config.yaml
d_model: 128
n_head: 4
vocab_size: 2048
attn_scale: 0.177
init: "normal"
init_std_o: 0.00901
init_std_down: 0.00901
optimizer: "muon_variant"
beta1: 0.93
decay_fraction: 0.589
decay_shape: "sqrt"
seq_len: 2048
Each number is 500 + 40 x the weight over the matrix's rms, rounded and kept within 0 to 999. Layers, rows and columns count from 0. Numbers have three digits each.

# layer 8 attention key, 128x128, rms 0.141, rows 117-127, columns 0-127
480553433426516528441523542556489500454513470476472563528523506476541498499451521453473516506505481495517477498523515512448507546474426511457415574506503498476507502465538516457485439477526459535501482523487521421500400515519462581499448515489533508559443548465481550535463528489464481421484488535557512454419495458496498506518488503470528468513504498457527564459509471470497510562562
556464501505500506525474526467482460505575470496469572611506497525517456511514497539494486420529491453453488480571505505497522453467474530469513430508528510471536487500536558422498426546552511503521529475495519513457558532498514499496492464461570527490480595505485530462480530467445474556466510430473505506602455488505455551514525409496419557436404504497494504495553558492418553437437
528432514465551478464494458562468477494482521469530502455515525525543483552466509490404541501497492466466477413484481562500511508551497519469427490523492600459485430487448494529463453517514466497491456456555528486436533455498492507552453484490461410522516483574530501496582435443509485524533455506481464537536532517511541470545488531516551434525482583494464425514497471574454517513430
427522517485430490535455520554515542515452486517470549487526525388483481430464488457476516476463494546485512463566511420464395515498492496518487501519423459456529491483485523448552568501561490522478444562528537479489453499563452532481510472474535563522503561426394432482528499467483453486491539496516509544505494496432471521549510521430504487464484447379530530476375434530504475495500
406540571503572468563494547508474463553523499470557487477539582474515527564525479481568505439444530471541515508453502469454542448502453550469499477451507489418510542503498510501526573495503490462490564501480567498539481577497538528484496506523485518531491493488563457481507523473531527467447475568471522423496476431504506516526500476538513600474468517471463512477469472522501585444572
435478500480490510455534451528518463519518521467443522529470475492447495479504493469503536463464448495451497507572510518527533505476509482458503527502523465540498465533446496551430486491510483467471522500529559533551483469479512483558504471506496519483440497564548501492455451587507509468517449524557469456513515437528485529517539433469522491508526549502515496504503537547540535561584
478535435471463478548482523498504500556415516490572457537472563494492479538444464541483494489491461491480474467520424543546490544536397519570514424471481457476490508436461464465545493568431477525495549554524526575527531476527481561422493482441537521527508461531474419511526449536539489501503496541451475511472508558567471530496574526426499502482535457539481459518530452472513494544504
519506561512441511477490510462480505453534503472560518492501527491501486502451471474536483503599508515475516439532537497487512490439511548532454480419511503485559527476533465454439511500468548443492474497594547428504547479452448499459518519412500503445485501555522563470530511478433502508501456441450505470510484515459518430500489470406527551505484522527507489503498560498548558488452
367516441447474443476569492519495515523494429440512525522576523514508513549453490434522601532466468504469488459442479511476509488494444509429528502456564543524465447534450461428449574440487519540526501538455495465506595549483524497461576530459540530460448484446487435467499495501519523511474484508523554566441530507508537437493496466529528511505484509528497511484453440475515484499505
486479569500494563531482539417534461515546487589552484517532447517492498521458563519456514514524484490514481512501531536467482500509474530457530511517503480479515526547518422556539495552503474544477552516474489476500482496459535552502554542499443581495499534474515442487548511535444573526546482517497452485560563506595522460500517473449486495458426527511528528464500418523478532488496
514508537484478533505493525562474475549523513607567529584514526525454538567511466573496495563521601528502442542522527536445488486460525487566479506477542496465432434503459500501490621524526524485453488487503560410502497492471546486488553472543521493511569527473488508451513542481519441511537546534510520553499421446598510541586482489468544532545486524445486550547484501547544542506445
# layer 8 attention query, 128x128, rms 0.135, rows 118-127, columns 0-127
577422446430533503466542507468561531475521416494456521425479472531530527498525492523560509543457540431560468494486479505472483450497518495547549396530571495483475530518521498507457510556501505466532510532567480544561492533506517409507583542578561507446518502450590537498496530506470451524549511434453498513483472510426606514492492530521531561481427479459474466450521487526548510526478
444605507527478480452504489527445474567512495620491470540497484531502568470532454494561518489478458496516439457531484513537559469474474506467576564497525476480479555554470523498507458475409558458427494467460511508471531505469554485493505487439499498528519550521535474481493485566394547491495475477484484517479497456487477545468527496539500566495520509539506514484444437522506534491454
583485494468499430530488491483507535563484513478480511568458486490446545383504494507470524540521530490484459489439466559496521540460528512546445497477517563478509505485449505497533502495549475512409527468538493494497449489525554506506488440520549435475480418579572454478548517523495442501498528482463468505457563511531464453503509521521484495506510442509494488541553484515558437446495
507486493528548503511471474471500408475532546472588512450431521527485454447495460486537491506478464500435549653487536491437502466493459499555556530505520507483489506482505449462465540524520515513547560520546523513569490547432488465539415528472454496420526462508542526468513552499446500533528481518541504545534490572503516551466560517546518495486505442429541482490474468489528518491461
443459524511551496511473500484498437516480523444526521410517488512526548483509490529524524527476506505506494461457490504480487470477543542440536481538457499434511492468510449454590548500504530547427477511491527485424486537510448508407545460495458492473418443489584517522537530548468475429523504495509519488503533500439475553563425548566513477474519499527465490504473525494365550467466
490509514549523432501475476428496512500481486588458556557489541454519453451455465448559537503516485518445590498503506467522497560504572478452539469515512484510614559475459533462457494463587508494455534511452546518465521510475505454553554412504536481544506452519442468455482501453464553508486572454542563505523475469478485492516495471444530481506511487477463525470497567461499488475388
492522473483533479517514490550470508485526447539461427528457535494494520494456478552487519517528565500499481524465461506441503481470508485537432450545473524459512561545544524464525529560469453495501431515518564577448572541452518476443556528497548488484552445488485486500537476534531454515578563502472490564483503466537580481461500454545530445445538536469469473428504478533520503537509
478530503555539468419503452477500485423524473513469523560502462551465518471559551464539476455462511545501550492478505479469483562452449474533465537558436476559488454537526463439487525508466485538457459409498490554528488537439475492506515484456456470528500517431497532526489523429521509522529497516519554470486475487528472454527523587517567438511480533494557435433478470558479507447424
482586539448476501530535476463558408558535461532472523474498473547555486494515501454502495472491516453500539493509507545476493525530513530496519527492446492534519471549572476419485446559544467500546524506504516529540449537487544416498553504563488468484548534523480498531538493474471451457516486557463550487491541521507491553470510479509490506505528581472552518550553583416491544506476
547583504501543484493497504458436531445578511538431471536530513481467538460496465489483452434458488513490545551467554462436551443549577537511488524521461430418468586511465538570582478511497551471570414511608505456475494587533597446527514523435484500482579499540492496566464490478522514453536456498437418551525495513466520563544537502546494520489470536505515483535468588471521488500538
# layer 8 attention value, 128x128, rms 0.148, rows 96-127, columns 0-127
512473511475483554563532496473503437477540553509435492458535518458470473456510490515458473473510533469460507505511462480561529491538468468525544563493457486588483535569477499492449468485493566499479514481449442557479496476483512470479538513543475486530439424474470493489457529514499473547480446495573501476469516494435523431464547461487486508440546394491568474409483432527502501514520
466497496500471512513511495562538542464516520438536567477496517489486506540514603429416515512492589476462445526479518497452429452560515531495474518492517507499496460485507547543503551544500461525518477525536479492438525483554583486519442478468514518500513435534544492444498437513476480467506469536493519543467581481466481470567484516530467504420487520451550494498488494573510531445513
498495502541487530578526484476467572458465476441533470520478545446491532507470508493505488497527476517545449451539451536542581440474579524482438561494544425537590478491492487544539496619543507479505460469496483430565575553524428473467438448567554492442473424552461489509563495464501526509503490505458538513479490513457552515495461472540561424521526529505502509482488523482522511515481
582471493479507476528520483551528527511505539488474492472486528509476478449505552499445516523514479548485466404523546545552411454495549475453411518507538478504521541469529433477471580473553411525583435511524520522502527457582488517549512581505524429515466452532481517476534512496470556436559521489549433476539533486521451438492465450508507575501503478427541501555524554474545537526484
480451488486478503559499520543470387550546566552548478497478459446441434512492544519475447552531514503425434540468535505526480531444479531497493518495498461487475481567435523484528440429569488478477414482447439470481520542535488470494540491535514482563561515507521501481535427464513460547521512581590452503462548582493507504505534438491588496545468532397475482488499498464476501462502
426501524494576528412481516527558500472469517521524470480531465556474490454456517546458456554527530540461528473466493505507552458477470516486463447467457558575453404421500465450555496516541571473557467498443518519496514462416525550492548561498527516524496411553500486516503446482501527550440480507492451555460520539524534477459500593557456562532525479537548499555519499467479453491453
491524477482467562515496542497524521460492501540446485481489552534495549607540487519519497506489507466533496464474480506520436547514516488445461541505505442554498519602469468517502527457537475475453574508471487513498582481525551484469466431526552410480460512504502428461556511494467487520495609496477465486503481529485496490517526510573518555471454523507480546531531507450511523497592
451545521519541515526454516458560552517548529471521480468483538556545502481438548519524502500542444527463563454522499442495477540543517577533502496484498453503476491443517467452500533443457528475555459558497493466505496474448455578439513515450516484404450536504535544524527526483493507521591516521577431485521563486537518445534460564508477517506477476510466503446451534548504519498480
530580532530528506531558488489532512492483572497483546498517473588499560478567504483516481498515522518559472517490508521539473430550529464530441474514458466546504453549522501520507445475439549463438543498480410512529520486531445535442532416462436512464481499541487505502510530567553533545501491534480486516548471462581432517487488563497427495523474505499475447543468493511462511533482
543470466521485577519482493559526457481485501478465614513421600551464468549458467515491479532535435514502538509502445518449523535477547534491573469475563559519562480602532496501505504477457516479464464514448514469525540489503460454494514570474490543502481544495470514547573469580515492599491488460427511549543506470544488525501497506496489498430484473466531537431482534479483453415545
529507473471450524520548542400534477546505587458485538499471477490492489518481422450494536539509501507461477413517586399476477452426488479457475523559505524458504554471549585479444512535522514454440462520501478545531470460406491482507526436506463428510554461496481537500561490444507534454511504482474509489471566515466519465530496440522441566456473488491423505490473534466548426483491
454479495489511494434519407585469520473538472510519528444514439473568436495475491517528502424501556574509450542443520479441465466464505481433508496491507500460501480472566462552501551455460472500487520419518531550482516529455478488517525407474514432496478522467508465535531451403451553505498543505440481482517503515463440431470525471511457515498507493445578460421492499537536497523525
467480560513445487483515447464529574452547505555525513537499547390445503574462511557474507497539463528481580510542551531498520519472559515433472556442484429454532454529470513502487498469492467495532509440538476459535478507467515468524409534460500587552474518486484468519449499481499496546456460459498508507517568510527547563471492497503555522462452455449505439497527509512483589498437
469440470497524516484444623465447482451538515439537502505493516532532489503408527537504498455543431516481491500581491525513525409505600497549471533515508447505494477524475512518521533537513475442543509460460491570458467503590504483465504472508494432449573507458483480475499463564427530518488448484469538507483552546471495493486515477480510485595451564454521512464438478450586548519540
502525466561525483481572480521473482494497480487473471509480538504512413469462468474503467505511461543557475497396496416535422476469506510564522538409455465525490489483463443480535573504555502562481494467526522493503480446445635516448497454426518453480443472515528573508465500515514459484532460523482503473514455510502512521539515505492454505559476491558475520510521473548537507533483
451550516460540472509520424513470495464429492478455500539521477445443486516511464457465479516567484555522492482507480487489567524514497504476517539530515494471492528526539496442546517469567542509544459461481448509488513485522474505549484533502470553643465409523402505418493509434479462609483513520507489554488527496567498472483426492477496453500541442473453588479447551500499510507503
510497502491412508471527454506501469432480521466530526509480464488483433440449534578457471481537486504477542458478456526498530533553537468495510507432497586560499421508426523534467558509555441438512579454529510478515503507514553461420531509412459536517568436471504467423479451488509522567615529520519514464469552481528524574454543575456516466517493583528546478514507542580547482455490
605495460484526551557535505510472546505487516524418537488504491523554501551541473563503451519588496448528507546497519502491475449558542515480486553510553541468571479501488531497526485512556518450439546501432471453495449490585426464513549508479496455505558442461515475477452528458504509550516454511507517523500486529428511501499534498508480436482470471449544545511476528507473527496430
468550477564503485482506513465480491435503537522489500570575511468562473512516506477522470441501467465463472504498548515552500449506514529416516478488565544598534483523462560554509504521494482465505502503500537563486555498578471511502483480493499480508436533483444513453502490503479485465477473493474495511530489531513465539454475562483456463450486510515537463479486534475475535499466
566484488455580502439510511476510492477466500559471542443525501444491520430521495478497484480425537539454557438536490477498438607539450481564487469487511499499529473517482474483553457491469513567436552551487490456484523515514499526548434501483496490495476538500412552594492419582472481516468504568481498473517586509499553500478506501504514484532532525497494541524506515489508547498553
522512555575519537469481510448510518574494505522455504498461483410449491538470472522495478482537514539506428522517483513490523465446454528436521582468497503487563550489529583565523563463496462405466482465496467493500473487530468554482555515540511486483499494542550543499449442544485451533551439510504513495484506447567493478515458444470458563449518420492505492506496497462483486475485
567482454435418572533461484485493505501544517478515511607497518479498515533546509504522564489451541479471472571520516486534500530547446496499536435506476516502479479451513565486533529434496492518493550528486452497474484537528520539542481512479474437523531434448510464504505471513545555495507497478461466538480427455536505563513496482475558489529537550603505553402437492490486486505484
530480451448511512467528543534453503528555465535427457515541517516488494505506498536417496509497493439531415489496503562488502511562480516509481526500460503450514495530492447542472531489459514507516526530558554467534427451409518469444520488469507485512505429581425411450515536506468454505519422532562452484514544525492461522522474464543541481571549472453455542468439469503462445471551
496522504523489574463515510528496506526472537482531515495435462564484566446513548529532497442523497437379526543482536512494526515503441464508502533454499471478502468451554519500501527517476448579472407476537509529525477500526513513598486501525521475498454494550444522531507562413490516441499545479528514423550478539475466543505497551494482511400426499491506537438437473475506388498478
513524455534434472486362511515497477464574532500581430485498492510489420468521543496541498471536496480440508500519427516528466455493478470522532560487489510430490499398575483458444494490499534545500523499534476470523507480501523447431490491490562445533539508481468521419504430458493543368451496452532463468548464478523535432455440474546547459516517504535476473518519490467531494430492
436556460477447548508469513536499540451464557488613542579463475513595461525510496472490519475551497515528532535507522522539562550449497446554439521464569522510466476445523549478457492471503455488518494451515485501459485464470512457433467503496529502480433515521498528537493538436460433480478395503469553504424409566425482444503489499505473558491537513544582495531463533466511467469495
505515505463517468519446473494521475485486461556494514454533499442565563439512532491516475557546468504431466517556559372493475489523477454482544515481525445510509521445519502562504486488546413518425480427456469490475470522536493439504543463446526533521488487528542422432565496513517503530553495530534515475418470486499479519490516514528440514532549467580445489428504493502503483541570
501531548509524472501482498531522499531495475531573438519468496494503545486475539505454475448480524510488431469473435509513512526458489526476547533465509443502474453420463471401448574489557459518578494492588521566515496498509577477523413443485415477487547561501535538513507434487569570545540505555501526549531530541481519483413558549565446503553524484489561515543475529553505533477460
412512463555446485493562491426510516492463545563571555533575510527500473530446563525541505472528473525490494544478394523510486504491504486559544505518573484416530561519514441513526530457497495597560460536429446559530470466426461541483442467504531535509470475497470523447510494475513497508446516480555506455488534472527486582467519462472494461503577497549523508528434449492486492511487
524580562507480511456514522552480537440489464477491533485544505536505445548507505441499506515499556531500492518556516464490494508472517424499510491532521529557527534425503447491471551533481456533510471499470487504453484530491466451486588543516504488527489542477496561528475501491477574507552493457580418550561514547537508538492527457417442472515459505492396528480520490436528495546529
465553455504486503542528517535539529519613461480543520525490513477514555427521539521573468415551467533520507457409460498519474517469506470541472431539559525564567555418468537413476508536483508474531482475436467538449576496458456453512504499509474504468532443515508484490481478505495506414509540522531475488491502570503488500578466500530519481540453434482469607510539505507486487488490
502468527534484544448437513491475428459519480508553466508461454479512489558444492484492448494504477553567448462530523543493511519484553506471579466543480481432491394499502519533479505559484504529474517475445489546467541551464491546496460575420485491490518499454381500463522521476543434476508505427463562535496494549480508553493537517490566511476553440546553468428476472482527508551455
# layer 8 attention output (transposed), 128x128, rms 0.122, rows 96-127, columns 0-127
489484403459467513487587506520436545520513539495491438543525480454536466461471490538565550515555485536496457546525516462449508550526512499522548485478418445561546505438502522474505523454475579454563516475512519537515438522564481568480493556485457476547493527504515519490537443521512462470488498514511473573573507474545431520483477585494514524465518492551536526510486493512531508534553
481498510419449521456547505556518510546491557466501538530442531530540560547493571510454454496530478559489475534523553470527526457525477470488498498561474529465506525543462507525535520541433512497441482443395488510521513485525484533466513508550526585476452527479490470478542465509493442563512469444477452456455511485515529519469497469495493453502474483441528532435584509513525485533537
593499520512487521522454560537533492548510519519480511461458585517479422449453514460514498513544454507484510470568436586457517489453538506517475481482491529430499474494453491494540479611563543490443491462461490456509446556451498527494450508603530492499496502468522507486509530462478486490431492461539479496524502517419463479569451462478505474534418520462471454536480446513501470448522
453540539510518503444535543468545468532572517472601514498502480506499486455526595515482513514556493441579470447568533504452545493509438526455435592488519495498544473520507468524508491507527469461436484569532490510509470460552503478490498504522529499451510646558516541534568476519495521485476475354486469481507498546451453491517524520494519483484468526450530512443575513563472452548540
395449484413536490469504533521492482495463536443576497515538499468535502471422501552521473522497539505541502432479578502469506587489456411504495445492530559511503433563484526564475476456453430499508487479580492480549540498509515510536517560538458553463494634507494503456508465575466457507471458557572557510461504490523467514573514530509471461431506552512484439547456442509533423495545
505427528494563540445490540458434461514408484416506434516508530512509534455551576447534460516551506509543524476467531425468489399454507548490501527509547565489507534470503519486574549555523554541502557465517482539420476478543491479533533521520443491463514442486457556544496532496493451524516489481533532481483521462443571464513457582604486521494525439521542576486529466502554524490507
468540445472435479460497468555548458492462468554518465494514484510506519467451557510497481464471542551468519531512466540521505516535533560532479462436439492491515499554486433545475466484500467515474538488469552480563513506537493486569461492508492532471471515516453512414546523554459437467446509504538537468453464518532446530526434480489513471515430480458515541533537521520547533457491
479591551553522513503488545450492417449535495468629476522486494588501491477486496569471491507508514564564577529524557485478453424552421524476513524491526528492484599504534478462512552528460487457531507519490447467454476514448537458468477521480464534497547432495521478497517499537521539527525527536493514468543587515534505497531508502542526522473457501481492421495528469496484563488503
591587498491496459491487483481484446437533475487484554493515451578473544500471570529520476508570488488490519535517506520524450495496525517512498594537531508562501514513487541522481435470464494508456560452507505409526518474502459509546471513407405419573547426470469508494534522497505529558511517482467513496479508454515484520452509481498454481489552466492472543544468487511483575499462
471419452496460485462492547508524495513494446542587471504522435458537493569470524545480498472515458495516566466529453528573542526497491483494488512520533539534492534420442498515470556544473507501462534480421537462498460457482529544537530465487441466557485430506432446449467501493567566466535544471605573488545513472519448476493470552452492499501518530526471484441512517503454500470491
546544549527512516492596500518568419485492542552483459494474445436511551493482504514511532528569537497507448508482505343444485484594501413492476449533537465503529456476503436507505459545537443456438507470491525517492505491449550452450507528494500468500465519551514457512495491587519491457505461523473441565506542539511474515570528441492473484465541498464534494493461538503538476567531
473521546460560516486517503526553444525456494574495554500458486515512481560486486483513520548494436533486437423484468517501507497557528500549483528541464547515492504540501502534496466521462533489528530552535487538541551535509524448501538506522526451497506487502499549499494470417471418533591442498521436473502553471562485570459506462592516527542552497521529448507554501471501545467495
453499528579467533492529553502504495505468478482473522494492571466506474503467410514512545521489510486457499511502519498466538462443479477462508518518522588454497522520509561566510568498521543518560453498506433408557484510547535572484567507468533491488474519450561545537495505489565396535473509529538517506500498497545448515509421452467551448540490515468492532452494509533405456509538
563561484547554562427468508537481502556473488445554474436511454496473437556462494573457479579542492558512526469497450500539498530499500507561464454522472433502504483579482472493494490497433548532543505493539497448454476514509513513513475473517523511414550513521488531484515502557480518500437431487526410484519504476465457481507489528491463479496434520491435458517500442514494471575539
527537483515534460529545479494486511459480438520469490526502487531430474547470529454542412469494498556526469534471537473478534519511537464490507506535493497430483484525527502430519487478479534532490519566514553527451444492531585540515520486554539451534519469548424542545490469544466462523476542492490374480487478572549594516456488445500542516498491516422528517519598562525521538489455
365467524503462511475541537552416511489478513547528542569537476507475494495514599470534500493556527526530527406524509503525503488458501486517484572512498544516584364445491480410537578543529490473508447499544512473515512455555482517450491496476501524564461490472492434513505463561528519445527517513568504514503487516544492525538475529490545438565495522504578480530464410507475467516529
552468475493509519499523565441395513553459504416549516436515433489527489576508532512492421499437511422598552587491465510483534564443507475520537476498486561511507433520490493561486548512501530543594519480554468489586468488542481592582495539498494477559506444497471497460570505428548473549482488510449408478512518613496532481536504521567488512477496529495468553442551449465459479516521
551452409517562490547572523498509475511505548492483537527515476475537460516470512505455476516504526480507526475526483571480526510554528546493468594490502490470525521463454533516461470573519458504530509467487526424504458497501516528487487501529420527500512498474519541437520470502504430535512439458499464481428460505508460487449499539426492496493495487470583399506424457478439469458477
530490483486519529440475506481547494534503467533438507482467517531521480500517501471488514495515533509439539585450485500492493553410488508480478497527458490486449484485463432562447500416431558561523556510482487502484532474514499583516449559461475425562467511494520509546606508467462483491490439510531490514526529526472526511478460485497429535544496522495521485493539468541467474556488
472431442498492536438480487446439512476502504535428399435520495514509600492502513547474546527488479535477444548574531509541481504452507553433442501552454518483490566474467556407473505460531515532466499535497476503510501488475486528486516475505475495545470517530491518457466509553549516406474543494462456439510456487538499496559524493525523472491574506531430527494480500529493482456480
465480547508479471517500483527506516488565495512506546480485482485453456480466492512515505526603527456485444467551580491492510442500398514446507546518551501473534500416468453549455501500470521538468503436563509516537503495559528567447506544489527460538516469506479518530460426490443428503524483544516469526494526535455473522468460507495471416446489501471527510483465468492527466507469
502460437465507538522526473512513518470415508503498541468513456477564519497547457494504440486440476544450544562549489544545526569498499531473545522433488558520523462458477511472434572440535453420451504485521487580585516516476425475457502477477512537432460413490468490497534547538522518502528480522475460479485525453453512508541520480452514424437507519527500423521461522531506479530548
472538424460506474510534500483501499514480435493475525591499507496462563475489514514534481455481513444574529529514446519508551489556475444529492523523492545596487456524494499481515427495507475471492452454544485515491472491499445444506515511564579485512479474450514496497486446555484545557456473507535478402533450521492515494498446578502493468436511476494525471511467474509488490457529
504483508530541485569562449475573481530433512524470493536433477438562538512528448464499520437489444599439484490526503490512477466532441496504458514528470446523466490490583505499524521564496547458497494458500530533564585430483492551487507514526506494516540525503531526606516511491525558466541449515471550546455529452533503541530519470521506520456495504512512422517557405497504504442507
514505536473570525517508534457497441490518471489472508473439440535588537457478459474562526500465499492438509448502509501480536461464448499485597406466522569482549491526590465480500522539490468488610514521513477515506475501515508504460472469520527597432542531506504445460518503513449510476497504483450460464541476453434510512538527483508560482463485586531539457560573562514449552547530
497507546487476490533518458530474480531521522519499472545453467455474492548510488447510435527534541503498431487388538478477460518489518563483494491407406462460494505552502470519489547508509523423466499447462430522475480517537501569531530510502455439517585454517435449501502536487485489466477440514541532463435593490455488493506519470504468498494507518496534441537574481453433529516506
544500509415498518492526496510475554459545587604483499562510494486438529491539477522531530424487515516497543494504571464443504496486476486571442486560485532478555470533490478533453458504458506455529514537497472536533464502457489492552547586496450509499490466475474514501504542486493532463477501433485459439547549525530487490530542508501496465575469536491461478441484475484570496530477
442430514476525495488406492502473514497460424437549562458484475520513503508463546479438512487469552522573457550453572515439454404517522510504497542548483524416480484597561497476493488575523524549528446474501477563502500519550537478472452573516468585421494478506494530486559445468532453508572538471483428486528560449517541498574482485553516515489477539512501535543494498492461474496522
419557517495516516530544513482526468518507437510449475454530498549555440489548504517554465491449563518597436500443537565510490488491558515493496445542540559534504467495504470501551546497449511482556478547490429455500510458520418538450528538517465446504484479464484388526498558554467520504559557517506542565616520504510466467522450500589505521449502489470462443550439436507482555513590
528514509591482472522548488487510504516539528478528534534537507479531501503444528534496461527517442584495593518422508531519501482494496573487447516565543444408502431484554498464469510430483528473559473523524469492518518441451489448535495437480538467521517531502510450526458490446427506491581462523552474543536494502547493495506565486509457496475494508598468472495552525549477486496460
522517525452550528514511470510523503508519471509568471550466488528615485487510472442474472520511505516504511566493518505461440546549528522535525483479593534528506486451451562443549476557532527495504537526482461554480425491465532446521416519527464542501486580572507414558501533525467494482468496452484481440585494556500493492516544494511443440480461511497555562572513470449472488441455
496457538487508597499530498558512484486486502487481486476487460524436479555509505518542505456432496439473576468483447505530495448432579559519588479495494512509398527434483473469510514579480532491512481497502516545496529582549580495524453495508508385433494483466452527472498498514542520480478465538553492501561507438479542502509520532455496478525516476534415457488504469470501521474560
# layer 8 MLP gate, 320x128, rms 0.163, rows 0-7, columns 0-127
486517522451574520489503540470443451546520496455488468529507464463528435523542556497492556487516488508542449519545513478573523517534500432464451499538529520524472522475511411558560544483528451534488554446564499525491479493457539376454424514425586503539496508578539504532526487536538488494584515451551521539421415526513576494511476545448557490484523484508495437596512461495553485538553
450484495466541532490511465495440455477520508596475476413492506515507489464476489473580587535467564496528440484525469514486454551472533546547482498483534457519542627503490466478491431559481453536516407506529492552496461491458527484501491551505453516435500543497465482527489542446534512441506514513503449491482563541545456434511518535534468470536522513469496486492512511484459506505516
532511400409554564473526538446482527517477511517414487585551595457478541549513554441481485452535477486430485510469596549491448575460503514487496487474517545583397538478443484500467566497517508554476468540540570457483469503467538437466540517515483491565490525493447519522468459483529501606476514440482489509487600471542477545509514558502523519436487546520554486542535470477484488481502
524557537566488567525561507509518462501498361565480422477524523449483441574524515497491487511534481530500547442496575497513505493485497523549476434474534497529510541464532522507451505466574534507515472578527545508491447507494501539474543560528539439458541392494486513507476492475419522539491531450416486532494485518494486472521541424487500627531493476456502527536503451475481490454507
579481505505468445417515537492488458496484480513473523470520450560476553514445426535448503488465574487472474562486557507446509501429459468467490505574509489464528521480524539447508472483528526516550499486545515546439479519544512483468529470553464498497463543454523553575488606456423504537487507417491514525524486473501445483506499494438465516512518514438502558629456459421512490464513
471489533524501522505510429420504551523592512511485540536581472573474591456519523505452516501554531476543496490519490456586579465520518466494494458461520513478507462505556541490424479536519531549472500444455502428471454499434541500446572499424488531535510470466478512472527505514590432509572496501372488488443466573526612512471491482430522454528486472488552499462540526496462463440468
504436474516477529498477508454529463417507486573500501504427536580543415461590462503519509582459495506530498474529524431511515519560456526491465501502491558457503509480560491515461445473511519525467499581493452437532471489433537514542490516531493470485552465497489486599461441515491455513473564488517506497386499532576525463540522517475526508476546563541530576412435519457458532446501
510510506506526550467489502486539493557500463438484557563522465524412521483509480557485494405496559478515533399566427524475553547507503499467491449493474478586451449501452482483456503508489510482555480527500466507550509499515524537468474509497476507501464459481562496490452490450524440502449477504498453537512448513499510502478511465482538396553508480499510510467517424549414489488500
# layer 8 MLP up, 320x128, rms 0.157, rows 0-7, columns 0-127
512484495507419478495409558506462547476492568552486551495470542508544507483510453505482514418491542452604520467491469467496521454512515509493480491535572468484478506492486482477438547443570565501526535489473480531556444474482550600483469499521474466469463487465503435594576562485503554479480566564497486467448531516488496535536474457451537486487441474535487397541417577550449527502512
503479455421541524522467528451507430505472484548551446479525443507484486512429483539534479555520485471458534508528516532491458470523490493498513477509499486504543556489444503436511405537509464536558512511507479541566517570481539499490460478488516467490520598477463490498485458442469484453522494460522490503514529554498423471428514426453414456476481460542470484572524501559474442475494
494433470442525465421461461559516585527543475475508516507416565515556551544543450584537516510436532518559517479498526510480531521460537543475496519444442459472530540570460494609476416490564454512454407508516500528450486570521467448560449486461457532503525483519545512537452485611450538541476437485552480497515461462543548545526505456521538521507513436509482467493508450521484454538507
470458472554536526466519523545563483496502523485482518511540460517608438497542462543550531501521511515515457449541509577499554446575529540533505547546418463485484560525473410483536507566465485452468508501506536446459470504554465500499480460551568476531487528498479489476474467536471534542491451456545493501478432503509630467457539445450495485525546494429571468513572500570526582450554
508538523429489528465475508492521434409482471476473463528555429492472510425554493548461508555418521542582457483474463506457534467502525443437502508527480516463466495505571507528512490432474476521518467498504508472545558534516518484508450536570516446516467480494554533525452487512517528498567502538437531484571473461497446506503599496476551427435431509435474471504464524476521505408467
542505438479561501474445435515513487513425500480496452558425513485524434579466524514538514506464479540540471414531489487581446587481465532547411584495477459487492482480479611474493526481460482519499569463447457506515471552500468440534509537468444532513497478507526527484506524459451505415432437467516536463519537393478467548526520582501463496463556510521511506527426549503549474507505
435516504534499533475494470457504462410417585505456484398530511478516511514524530479530512456453458446515487510527473543481540545497511522464488465588499478449504473496612500509461470532510487502480473452507483455454527416512561535540455462546592503468556515535472432476493478485481510534536529524531521510516469536463453446480511605492523502529540557507523456538519497521448538484560
495508496495473511488485540407537464508522475535466468528484480525557527489567451509438507496497519517470528522482545505532511504494526454479470517568553453554470529464549576512514460419472546509528484515456468573485589514544501523508510459514604543548520552543516519505460464518553479533504505542383480491475553516539498472538506479540498520512497531528471511488490490533609537544455
# layer 8 MLP down (transposed), 320x128, rms 0.0956, rows 0-7, columns 0-127
450474478490462494443489503503549545515499556559484461444555428595469463471506481527457437463489465504490516554489566490487472517471528472510525514540453462528506505485532529521530504510503522556452459447475521414488496554535440543496508466531488499409556507460435469496509487496557531460498440490484456495477495462372490486554597573496499475556608473482505474528497494529499514502516
458386476505478542491465529467485472490496546473496507527524460513517509585508476517471482449510570520506476452484492476473470517492538476531553458465462458525469502546479562476474552491482504485471578457509539505531506543547521500506539567485591485479520423523450453465478465494480501579485501574496550482483535501508517476538483485485514523546486463495534532551424531502542486510510
491520477494545559512508436453529445476471494501471499526468499568434540500422473549478477543549560518458591497577544565505474464579565493478527531518465492497473472497498415539535532475554490471493447422457555523518514518465478469519475467440547508504538460517456398536460531586527486510497542557490519458562506567523502496528459532458472505485481574487551532522500479505476441454505
487497515549484565404525511446544485446487505438535466486516556511469533477491573490484501570517558559493510473489497471519558530492528540428536477452545502528569463494489552532476597464459500508505564447491530473530461464471476490467494487509479444443543463528567521492413469509515482445453449519487537510548414586390511534521408478472441495481487457499511527508507503535452495589531
500549509508494484501445490492503473424467525503486454545529584559498475587511542570443507538501518454477566452485511488486503509453454578482549454458509454503464528479463504527545499478469537466482576495516459528508505509489504497553505440440446567495525431531519515500506482494509584474579470508457486445546564478446521502538471521513515482500515546525508526478581554556487477522478
434547453483458461487512509435529442504537479555502510464605510481509485547503495554496492530475461492485538600463631495522474514557449641494529553456488533489491427458505434491584507491543510492497550466470493555571510545512465482547475618552510448465512509499529412425425531507501462523530464515470508472483534458489458472494516551541515562436464503476485447514484541450540525493563
525503494527471521444525507439558515493543550495487489514600505553489469478482509465548513527490504519501526578481502507478524559477468501439472516458519486497553468511503544551534479481430584525457513529519476503488455568489511459517520508480567493490503497623477548549426511517446452500477491563571522481533483407529506482504448483505565480490469475521487493447495406486436467505526
532407467550488541439499474499469509489464473460557545458556516525517484555516481530461517502538463534506490453508492580502586531539506485518505530492534493406487494536515529522502502597528498431500512506531458491526508512615534514518532497530488505468509489483545487495537468479524539482517508426507464511575517479496551553517518447497491494519510512444520463502476545554396469477509